config.toml
d_model = 384
head_dim = 64
d_mlp = 1152
activation = "squared_relu"
init_std_o = 0.0
weight_decay = 0.42
schedule = "wsd"
decay_fraction = 0.854
decay_shape = "pow"
final_lr_fraction = 0.0
dataset = "wikipedia_en"
Each number is 500 + 40 x the weight over the matrix's rms, rounded and kept within 0 to 999. Layers, rows and columns count from 0. Numbers have three digits each.

# layer 12 attention key, 384x384, rms 0.038, rows 235-245, columns 128-255
472553574490543451536507465504493522481538447455482456513471430525531460534539556471454627485451473510481549535505529552408417458519436531465525492523470551469501534493587510537485530510541553508490470530522611528493442539506486534554493517484473534456534554461534474508503476531514498465466553522558420543444448484593506462508580522509488516518524494515445480542541502553518420534445
473535548474456574476498500497547470525555445571484428509494550520513527498512547476503514521491508502529522425490553456532564426492500456420507474547535544435575513375520521546430576419472548511504507403510424534562533512584449492462512505506572502493505552549532508510515422506524513512556432505495488478510523456468482593533465501527452530438483511586540494447506474432490548470518
407471532512482530567577535466500469452535589487558589486492496464480504495558439499519484510496486505481500545505499570452549522481530529486483482500485452509444448365424585536426486490522505436526551543540448534474489533406441492554538562585428525515485571523521493438524499506576461558473487480507501554443462493548490493480522500529465462506457556511540500529486541479498529583500
516521439511554466470510517505551455426520639470565586441450528488529465479498511524437517520493486560518542564500453525469528422517461397592458488473454544532479506528510526508432506481460441527515479522496481467557551461414418526439552415503515519535527543501504598578579455461493493553533503480464544508436506492483509535432563522575432543477539582489506536508591532513496472521508
515457609500466492490490531508564484494550543453578444493469526541466522460500496492522424532454492529443526456473442446487592494523449480564447518456494497522405568506510521476474486473515448473520422439437510472527617505466546498459506535552516480487493508531399410564492563464511461590523488430396517541462487470505532527520540514446499547541567460404439558458523535519518591457471
512501506473506447534502546523461490565575509525459518455480475494493519476526457556510536433507546466491540499532415430553538502514532392497493550486536460486572493512509527495506503554481499515525545535480502559523399479453459443533467492507548532528529513579502440494470509475467542517489496518531484461481537483504556486510480520593552478557506466459459520493528479491564461462498
508475530478486501468557536462501482450535545466519524470487573563480511424521486523492488487528479514480567480522497424477487443483468455534487545448528506518517496452503560509491533473439473504503486464520519539575484508444450510499480433493497548507490490562482468566492542504481478609572515479493542503435496505559496531468557450550414499457560476491531452482570495551485515466490
566504455522545547444515486489483480527448448457541531501585427523546496555553493489468511492437486589518547493532473488540529527516455522519495484482494520479460430519515551498435474421482548492404573526542472504408519595424544535488509448497471429516570498530505522457513501498508586435591507463537519543456500489517488508456463601461512496498457546460518552439457541447578460469460
481506487512558574493416447495472466484400441452503611465548479494517479580506462458458529573510539523524446594489499567419572525506508519590472493507469515517493439538480473442518508539496538468445513515543418448433497513561485471481486510480493533566485598513506544454538425520487493461535443470510533529500474506511531502444462587471567478511491493476537440524468509492483455509584
457479508510514459501539469448517426550530581561542511517409556468563487477481498438518507540518544485505554487397539488560487403541535476488512453535533520473461518487512427554486452461506426495479473553432537610477536530390566488549499558496530567554413485447587471465531499459525513483531462540432564474514454455435555534532480531477505517412487473517542547504519484526443463490404
516420499432571560442572536580565514431484591421465473479454597434453557474487485483449438459507511537523554503428472441494564494537452484495470573485472538513448512457488512454479552480482496488546498546526591474559485550416477493463488507548514512483490489548483515559505539456523504593514542543425530519509522461546491528497473565503460534393503579507521543530469542508463583472508
# layer 12 attention query, 384x384, rms 0.0384, rows 236-246, columns 128-255
540500545529590417455565512586534446476551427506553570427513495491478528412482484494468496498475453490501510535525480502474539527563486526514516555505486498477465475446610510509533533444608520544506485508594476514466526558550560512498465547480482529507485491573452534524450480501498537513443465444468526417467549453565568477458462573373533551417492465463591460468474545405532581484513
499544486495456544506496369423511497498501545531515463504480500615464488498579529468463559453509424465540519457495503465516485432481543498519469479469490472454526535448456466522527440497510482499537504492458290478509494474498549486439435455556479489488437477476498571504517502558576548478477565581427579461496493487506520498521456502460521510502531449517393533443440458521507513518467
440552440465478471504546444498480472532475529515463531530516559519499434554533522435478496435507507516509547470499490509499497553475518486438468476564503508519485451446501497527443488485528472480531499517505486441515454517457434511447532495479559508468567466532458538511488489467553584480568513482415524470419494503456555510553526417599499522466558470572574550486529514445463455506539
487535484521495504553486459540514470520518496467565471516506516547536495512521497495468521432474484435541515444534535518488456526474483481495455480487461532424491565559452515542540429537476452466499504518505461466469540586554518478532510525493512450520500467522456567498478553519533565504488467456472569491526483452467577415543519495506476521498491499482520487479485482532502462548537
472489559605480461481452539514429550526533431484467421478460471501418507420463491451548594525489493487470501500522526538535509550489502479468512560503490515469496566539412398543457479490516511447536470480541501495468551532465462522504538457468537530509540536489493482519507491476519472409476498491455477472477439517504443512525520497487577540497554546479460557539511506547486510521515
500519498444490490440531413527504476540489530483516579569516505513495547522533463497544479447492480479577509501568532482526475487448588497474536433536451526468594465450501500515519489523521458527487493506542476505508505623483509488528486499457529547476484474597476519489512506545512524486428465417467515488407524502481514486492519571506520510464500501547588547485528453474534517520548
497475541532476617573488514522480407507499483471503533495414542508498494445536487430486546537502497505481503459465512495480530507486481539529478584460565526478537536446505535511488521448496484472478510505542453465525508483448497496536535428510532465477524488550517516490532506513468567576567492561512552447542489513477523569538491475516438471527482467480498501532501500514463436483446
507458547419503500519518484531488433486463478520543509477478574456482465490528504423402471434499462519562507548433517512409515502545371490478445503467473546498472514443505572421561452489530479464574469506478522420597495523459508593506524452468518487439468534532510492500496479478538513515571477555508550444477579469460570508490484546546424452453519510570500490487471538471471521564449
519574515462544480473471441446516572477513511473480490475436575496524462569546490425473554582517534494476455469460538503531540496515519458496519475483479454486544498480474488485444559525515493477453441508537531574465509550555527537502491491479509585509480555437456486477459478498551513482579472468459510524439467472502605433473518496522571481496507507536529525551528549390520499524386
493498499578581471519506489511493493509533508534502548574496526522525461587497482470512567468508496502453500428522538551526507566457521484496545512554567526532557601493515578517505523518489483580477494505494523449506453517476439453446514521464530538499544493470518519519555569561423559506504528533497505452509517502482514485483456462476496551508518497494576598497481522558480523475536
470521509518523530445476466428487552514426480478510458436533528425543613498552496527565446487490494473481502455495487493458507502535513479506569455481452568562555499491525516539549517475495457501452520461530599501428507470562501480511495507511572540560529494440471527572508464441517440448483507488447424562453509523520430508450468523523590549505520575534478479545566387521526526588465